{"n_layer": 15, "d_mlp": 640, "vocab_size": 512, "qk_norm": false}
Each number is 128 + 32 x the weight over its row's rms, rounded and kept within 0 to 255. Layers, rows and columns count from 0. Numbers have three digits each. The size before them is the row's rms in percent of the matrix's.

# layer 2 MLP down (transposed), 640x160, rms 0.121, rows 30-70, columns 0-79
083:106142148148100198186118105109065115109155196174124082143151082142142178124148155078131147138097148169099081124151143082135150163148099146115116130180128141092090114060115063102166124103134036117177145173086150143138123145102141130103131197
114:105167056088108165133099142087163105114131126077127137061095128085094139136100109133139129103117129105104120127106158195138110126146133139112122069160113089154145113147196108107152129142084129158107088055126175140069165108120114134069118162
109:133182147166152138097099126099095080127140144094117209134145115111110105077059131118200146108113169092161138116174140176159111158117163132163142072115120126088134197093090151102125114170117106068124193146122129106165104160111073124151174146
094:097149094133181174125082115098161219110083168132068178093146096108132131046145106181140158126166108118071161115144149151144113087119130079096125124145139110119082151098150165126146114058125083150165101118146093133111156132112117119124093160
084:088138154151129105150144190112126166163090065088167152150139129148175119155174159137080089122140114082147110118137094107127086112130175094098125093161123183145115130204150129104067178128115144089106150113112206137117155111095083084103071130
098:071164134135062149114143129085152108139134095071095173161127097102098131154111095162135151101072110157119130168132099134073126084143127152142145088115157096094154151103136164112159098155115164121130090057193139094119077108041116135148097201
085:097108095138139086143142138126113143138115123117165181136182107076122140153123109128122154090107123163090147080112119130113081120181108121170130107136074101079105155145143121176081122116101177134199155116132167182199164125115093203140175163
081:134109082155165253116117088119087132093077133091061151162129185080162158133115122122163145155138119094166066174177125101121094159134057123172100139176054158188097130133138150143130188111133167125087113132117110128144121169102161063168125126
112:116100143125086204133112113107087145137173101147122137096105105113187137100190146120151127064081074171125104130133164168121107122162095083173171100062084161121144148084159100127124162098119135086146126091123226128125158117174139121140159084
088:116150088161125105112179104141066097144123151170158104135147115139122140134132124058172146109164157105117144138126128124085205089106145124153141124155091187119111121121133077089126117170141114087130122170094159182101119119096125193162123086
088:138097069090105213090084104111111147190148093200123156192141129148065073183049122100177146127097184090155112127125084135089093102118095113138181135104072131163085135158106178162147084200071141180159140143176126122171128154152147118119104183
067:082073144182106090140129141199140105134106149186141134086125139182139088149153104118165066118117136180174173125122093174155126113156106184124162168159146116120135145157192095074108078077117106170161076133143129099161084090162142191120100138
090:133160124152111198129158109071161142115154086105087064110129123135111138121150085165221147087147138157151139125081143112155158106177102073138121097091205147092100085107170132145142096068112126139134124084139183124073088108187093098104116098
085:159107110083093068046133100194128115059124110127095161189094203101163112131114052110131100114130144102134089162171117107168152125141095176122120128144169155145076065127133170069154095196116176096123119094139104141089127137118135099121081165
089:087146108121127150172134061099206112127099106157113197129181112172099129114124086104148129143173118108136121095112123124104114189110108074121130090096100096130132105117128111155124158142163106108141124116153126113109116066118111115178073086
105:110166098093095159102122117113066137072133197185106123127179071130144124115154160151195145121147127072143185086166111108128139151193133116105098175140121136142079151054134174150180126080116153150200194123084149135124134129148155118157144126
087:186102085161090123113180071121140147136144087106109165076147105128159165158156108080111113048171142125079129159098144144141140097136095054205167178183056121176123137135151158108127122082130121128105110112146159131136132168126131181125135183
107:115156073130116099079179142104095110121137116167169111104120103124081130134162175092100087068156189134138127128106111182122151145105112170142136135113105152115121220151115098173130085150172087145084100168152124132134171145180153096128123148
086:090217120090084131094134149173107117067103153196157110109128141147078181135131168130112123102157088109137157096157092167126072074128154131104088113143170091157124088157111110137101181099133136105072106162105104088078112157131188085105095157
095:169083203162124097141136124184131135113096102133112102122145172164177101106111147120122179128122065157081061126165122117052171147047107092097151122130125113108166123140175166098087109125087129084097154106102203121135124083091120114086162107
102:106113134141098080075132118129135135078126142102144095085135113105107137108154207088150161130112125124187126178112143141150148143081154187128068152187163130160138101147160095107049157121109202135145139092082167083112114114115117151201129156
100:136090155084129079130102082140157110158129090116157085136163117138110145119165130111156149166099134177145179187108190107152156120168094112096106140109101105121167202113169128187142119085080142126073140153100078155107146102126138061120122119
098:137186126135158107184127131033084138114146186055146113157148052084109190149088111114134134123139104121078086192136143127189095119143142084171094127166157122118159113140177127173111072141183099147113153143126125123118087158066166138138138190
106:154174141156126100134179130116140180102108181146181133106156072109143134119083146088087176113112119120125129099117153093129148152136096108150099048096123140098031106114145156108122130119094177154175183180093136191137081122117138126193168087
109:148125121112112115169146108114165093124174120179121119058100139186189137131132151111076112131132164087097150094177156089094177100157173168069202082083125115155096118102069164146139083168127158173101123175121103095109123085096111173172131134
093:104106094158139148155103119132143159128175133100120136178147098120113150147152146132104102168066151133127123076101134096161144127100153125110051133116123096120175128075102199188119144100137126104155112161118143181133175159096126147114174046
114:140152104146097114180139118156207134144114114104171136148167057135049074151166107106220127096099116100138143133139189136182112128117131090183186110102120146109112124104132147146095138139155146102103153120123124143140097152117133128127101102
093:156112185124186123191151126112148118175140161073135122093138107124186066092091125188084117045093191155155180098120153101125115112103093138123134079129141140103095093141157156159142118162106116081086077134109186125148115085050096139096141113
118:179074104136145149145135159133119126113087137105116130109108124163123104146133081118175102141137112093156086114109105076133082103103123161140122104125169183101156102153183121052143167159114076117155107114208108183108103151153153111137186092
118:124103160142207135121129126122120116114109127118113144118172193124145133091116067123150153091160158123161113122106168082116202113124112148122150124098176104123161147102075142160189074091179169104189175175096068160177077108130112148203134140
090:086099115149111083135139141143132179158145079135156142173147099081122124206115164137089129123096155132131087090110192139153157092074101130121142172143143122154148104089185137116082163124111147173158102078107118165200162095108103160164128118
087:118118136091143092141069075122108147148137147151107126079096060185206137151152065106192117133142120173137177095099121141189106140147113108082161120084086106153112114095148130184092077162136088150165136152138170093179177161144133137184146135
085:120118190077179176140137138071109174114140119090119142109076161113121128155162158103165118140117158123157145139175120137129174083069130138120166081114128123137113132109126160176092099152135121177124084119121116185203120101103103142107153176
112:165138132106110136155137136135097202101135125101121145133098141109128119148131148095126105170110155165165124065097162110194169124132165120151123103112151180135101144136089134084111054187106169144152175168046135124088086109122142116128168119
115:069095067162142149134106127198084106159194145165093105153153104083166134132149181157106162092033146126128144131150140044178105136155119153139146104114133140164130079131156073085158124152136055146142153136132136101121109131176148168179160207
115:086154150085149110098165095096128128129180207189154120126087039129102123119121118126176078095122123100150100116094144175125112124147050129129152101120113130104096103113172150138158163118128154137158126121143132125160174119124163091174172097
099:146155077080119135115142129189177152114144231159125133106161114123073161172170149086137201140118075105098165132167129127095114131117120150133157171071065083112122124107093153155156153133119130054146078089158139191133173124129145165184088135
091:131131130115099053058095200094173119095079085104171150160092181118155103106124135112181103127164157114138109175127118165122119098123125148089144095126116124133207130117113081093109122104126146134124084109152169163131150045104103138130104155
107:107174135134128116168124117143132115102128121127129127104161123105139077123117126086135117094171116150035156051146112133169142154128138175096092185033138114130112119183155116137112139132150092169136158106121133167064137194113125214126109084
102:209127093157135149189080103136117136144115082126093129111158093142103166158109144109096199120077131095162177085092145125161144134158125158110089140124106151092098163181143085128129118082142102167167095180110149113105119141180136112157118097
111:133104111134153183161116153132124090098128070131093099159082089168117093171146188088201115134127142159129086135141116125142188124207024112129179079140097094136122168069144111118175155153113070165104081143108101096165179118094103119108122121
# layer 2 MLP up, 640x160, rms 0.131, rows 31-70, columns 0-79
095:125159110121131107105158142070139106143096101097123132193117116162152121115101108117134134128112073149104169147139067150113173078152122165128162193094143119115140120114088180111155098144086100119145136119088143145086078107112121086112126117
095:127168079148109115100145154133154101166131077102126174181104103126117165159104095153194120167165163167174166119038095133197167128116124126129134081109125115163130096143155128100131081150121132187141160151125185153096128046087143123114116153
096:217105171154146096084098138141202123183165091119125106079145085134090128119131140154108142096067074130151126069125118105087114176173130075115151140143177141127140122146133086128151148128121121117090101104211129113077081144168109145207120131
102:128105132134125152149140158167120162164089081090109121114181117134068120134161129161156164124091105121102114119111166112110151096124137137170136096148133186148153145144139136122104135101071141168077097186108115107069145111154177145104065154
106:160094117095118111120099156193141065131198123120099131108098133142104108157143126097116097158137133136166095177093113130138180100136189096155137115121183140178090154149116116105169138100076107116114152124108146149147099089100175086125096170
087:118139219100139145104133164198128120145116114145119141153073104103112117170166125174102160120074096121124098106146195168130109122161135132177120134175187085120145148063108119122124130139125165082170144161142051152098106128164159077112089135
096:142135151108138108134033131160134103167142107100071181122116166134098079150134176085094148078119150148182138122139110145130116106088132122158154156125150151108147088180096150145104116110097102061149145088149171133150180096080107128122075110
095:055151123119141068104154129126176180132098184094114130175178109138156142180108141076092114153158096187083126177155047133075132129129149094075113089113160140127195128136129105188115136092122152156172111106158124088120170081136134140147154123
109:165173107123149153099148115174125152132107161132107135163131096088128101154100158132124072150141105147153173147135111133102110164088080142139153046074135134136099096149169119087166080141113097149101160149145116156103146122145173128095128103
106:173175154129159137109146093124215087170092122134077139152160122098109199101141157131143098138128163154140159098152186166077106174149129157109045123094107103113163115164108152150084142168099046168116133123179113107159178150072141054095098123
106:132123121172139133121114167104167077172136134152099136102144150165084181133152048128176091104114156101165092105168080151096138128166204163122076084133134149043128128165174108149167131137090076112181148128109104102117139147103123132118057155
093:104111120159165127137195101142084151087128138126077075172193076113197119106142183123128125151139135142125123137103153108119202113174050134183065171040159152102135091108189110111129125183138160170111117125147208150082126137107138156132153087
095:115188129121120144144130198162139127137089099096117188150096076143081119105074211147111128141152123174080135132149128180129154101120122070136129114141160060143169143150106162100105100122173141148143058132157128142112107134115148102131080090
101:105093169157198096185148113125073149180133102128169148142124167151122169048084106082120185109128116142119111126114166121100123120113090149131126130090086091139108150147086144088157168164160089144106090164172133161169145095110087177084118129
095:122149163107159125071078092164098128133175064114134133098087109160151117206145065149135150114093121200128110153148126151127105105156111195102103115094105151121150211147122150175130144161134078085140153112147075126110155192108097091147089106
095:079144121146161195116122204140172131131091158180106155123108098103127123120125126199112134149115166155164151134061173130060115083138185171106097165170189058139086119113117134079109158199151107112132094154113087156171113160079144101203116067
100:119065179132115170145133130156107099142167115140204124181119169119158137140112156097138139141160093151099120136079178130094190127153088132171144157150115146063098159133177132115091162125153103170106172157171148085095091073175105124113165185
101:121097154114121132162144135076137117142032157137127169133090140171176115127089147077098094085123141135069153177119108166119161125082141105151162146155111138115163141117112111178163127157167129168173130117121206141149080146089094095132164168
096:135173083112091093104128152128088138150155132132143169157178167172061119130169168105121139117159064135109135061095070102065080176070112154149041147149179149150122131146114068128095138110117115099145110172143158086185099102111075172102103123
103:156173104165165138178116112124149106123082078128150139153068043173084072169084178095126085162123123136139089170137071171184209136154105187103097099162064179097119109083113123112168157121128108151139146150117081144126105129113095127124086127
104:138167140122175111098104117115100154175086129192129081195143157145134163075129128164051112119194133143131175114154102198129137137136144134095123175136155123132143111165122132154140075092135158154131121157141119114120092152120098078111109122
102:182086139159100177100129158127157129097118103150113121089181099090150112070132082123100152093125080161128137094138149151050077152151155186086065096173133113102103104175156117140164160174120111155135092062124150128081202136103148086116166129
101:167102115132155150137130133114080132127124146140137127195101110100088132120155159213118101139160147088083127140092113110120148142107124135125102109203121062023126163131108066127115167060180115124174129128111113115114119175097095162130104118
117:141086109103087121119117101170134136114132103151134121106125158169150144142072195131063164108138176113106123121142172146099093129144137120141108179049069184147119146105092146117105147166148126184099131140111117110086103071117113153183088095
102:170190095122120122056133125032157102093147069123129183161150125109143131131145194129131098121185163162126122174162117145129130098161178092124093106082115140070134180101162177108091083154103118139118105094146076104112152107063125167103121123
097:153118174146123166202171127134067132166104140114142114133083101126099181152124118122097186167169120083059173142158097108093104128056086149121079147116131169151152175169138086159054133108069097083118090132143129150141127085124172112071141123
099:093139113149159165103232105165121179152129110142126159160172086128129175135144086149167147093103135158137102169166124115125128156100134153123078153223142129148053165109154072155152134164166101143094095152061139125146128156064141146130164112
104:138172090148136146122127190147127118185084137155115153084088138116092128120120109075110109069140166084137127075097110105132097089128121146094102184110149203119096096151186184167144069133101089132159061151130151128030117125079164129160126102
105:148155113130130124166123133167142138147124107151107087178116128059135133095092124177117111092106120133131149124169180101098136148157104069091080071103134161200155162115164072123079062158159070159107110105122129091181087172128138145101158162
115:115112095145152166130114082147120116093159031093158183124111096111063130135168095093130119116109179115138061134125117114109120113116107151151111071158112147160173133109193089111051087111127147191133121137084129127200171074111192149155108121
100:152138111075157132113148125110074136076156218108117100185191125132126081104124086090077059100193110113089095127117170139116148142162137130115140128128148137112203100141097075146140178102158192119122093127154114135083133143124143113130101149
098:175137149164164138178114144133135154134114138079116133109155149145103140126138152153181149137101036150159171136119175196151218130097143135107105095094124146134197119061150173136126105081134105174155141169100130114088128061105117172084216123
090:161098131146115125062156106131163080166164171089115155112117113165094187101121093124123123146086141101106133141094149103124075133104103092122078090178088140098138129091163129197179169125119184117120170116107131152130134107177117099162055112
105:115155174158128110173092101170088112167119104142096096079183141094103116174143178145104137159104106115105120133137127153107121116169090131140111107105093140108139115062112134114148127170141140103179117075145148118128137187094066166123193185
093:147171107151178106119125130145123132134106135106118078089189115174137126130141153153088091104133123173151139140069132197089095111144152110159135142073119078151136138162111089175159082154102092142127122088188131088084110139092156136152164133
107:102114133121105191079106141113122159151114113195127089141132111129093127170092088115082146130108131105140087149178152085066157145122084114114089130188159120122116152185188093152158119172155129129135097112125109150171093185105155102100087140
111:106151147102127089160177210086133143164075130128171142132062147117132100169108200108122113164095083140124099101118129105108097172086083148167106130114171181132132162106159098134122109133139113178134138119066161210082095174150129120112144144
100:109116165139122081169092125095154147110140157077138202127119169135090137156156105138108154102108164090147153141093087104050134089045074087103138082169145115113151185119072159148101163099085112077078152086095110097149176136132143124132175139
098:114120141062116217084149128131111139127167216124170149117163135137194135079169127069172140124090143140158097133121111166165107141092117120189112131117162080136111109102157120114147087167077121095116134080129095169128109154141085176089154181
100:086123116119109130108126076142136093163133139125100153163137135108103135127149125117128131105146102130193123147062089149118144177114087141101096142084119113146094091134161081152126123138121135077106112081116120076157107106087160150181071127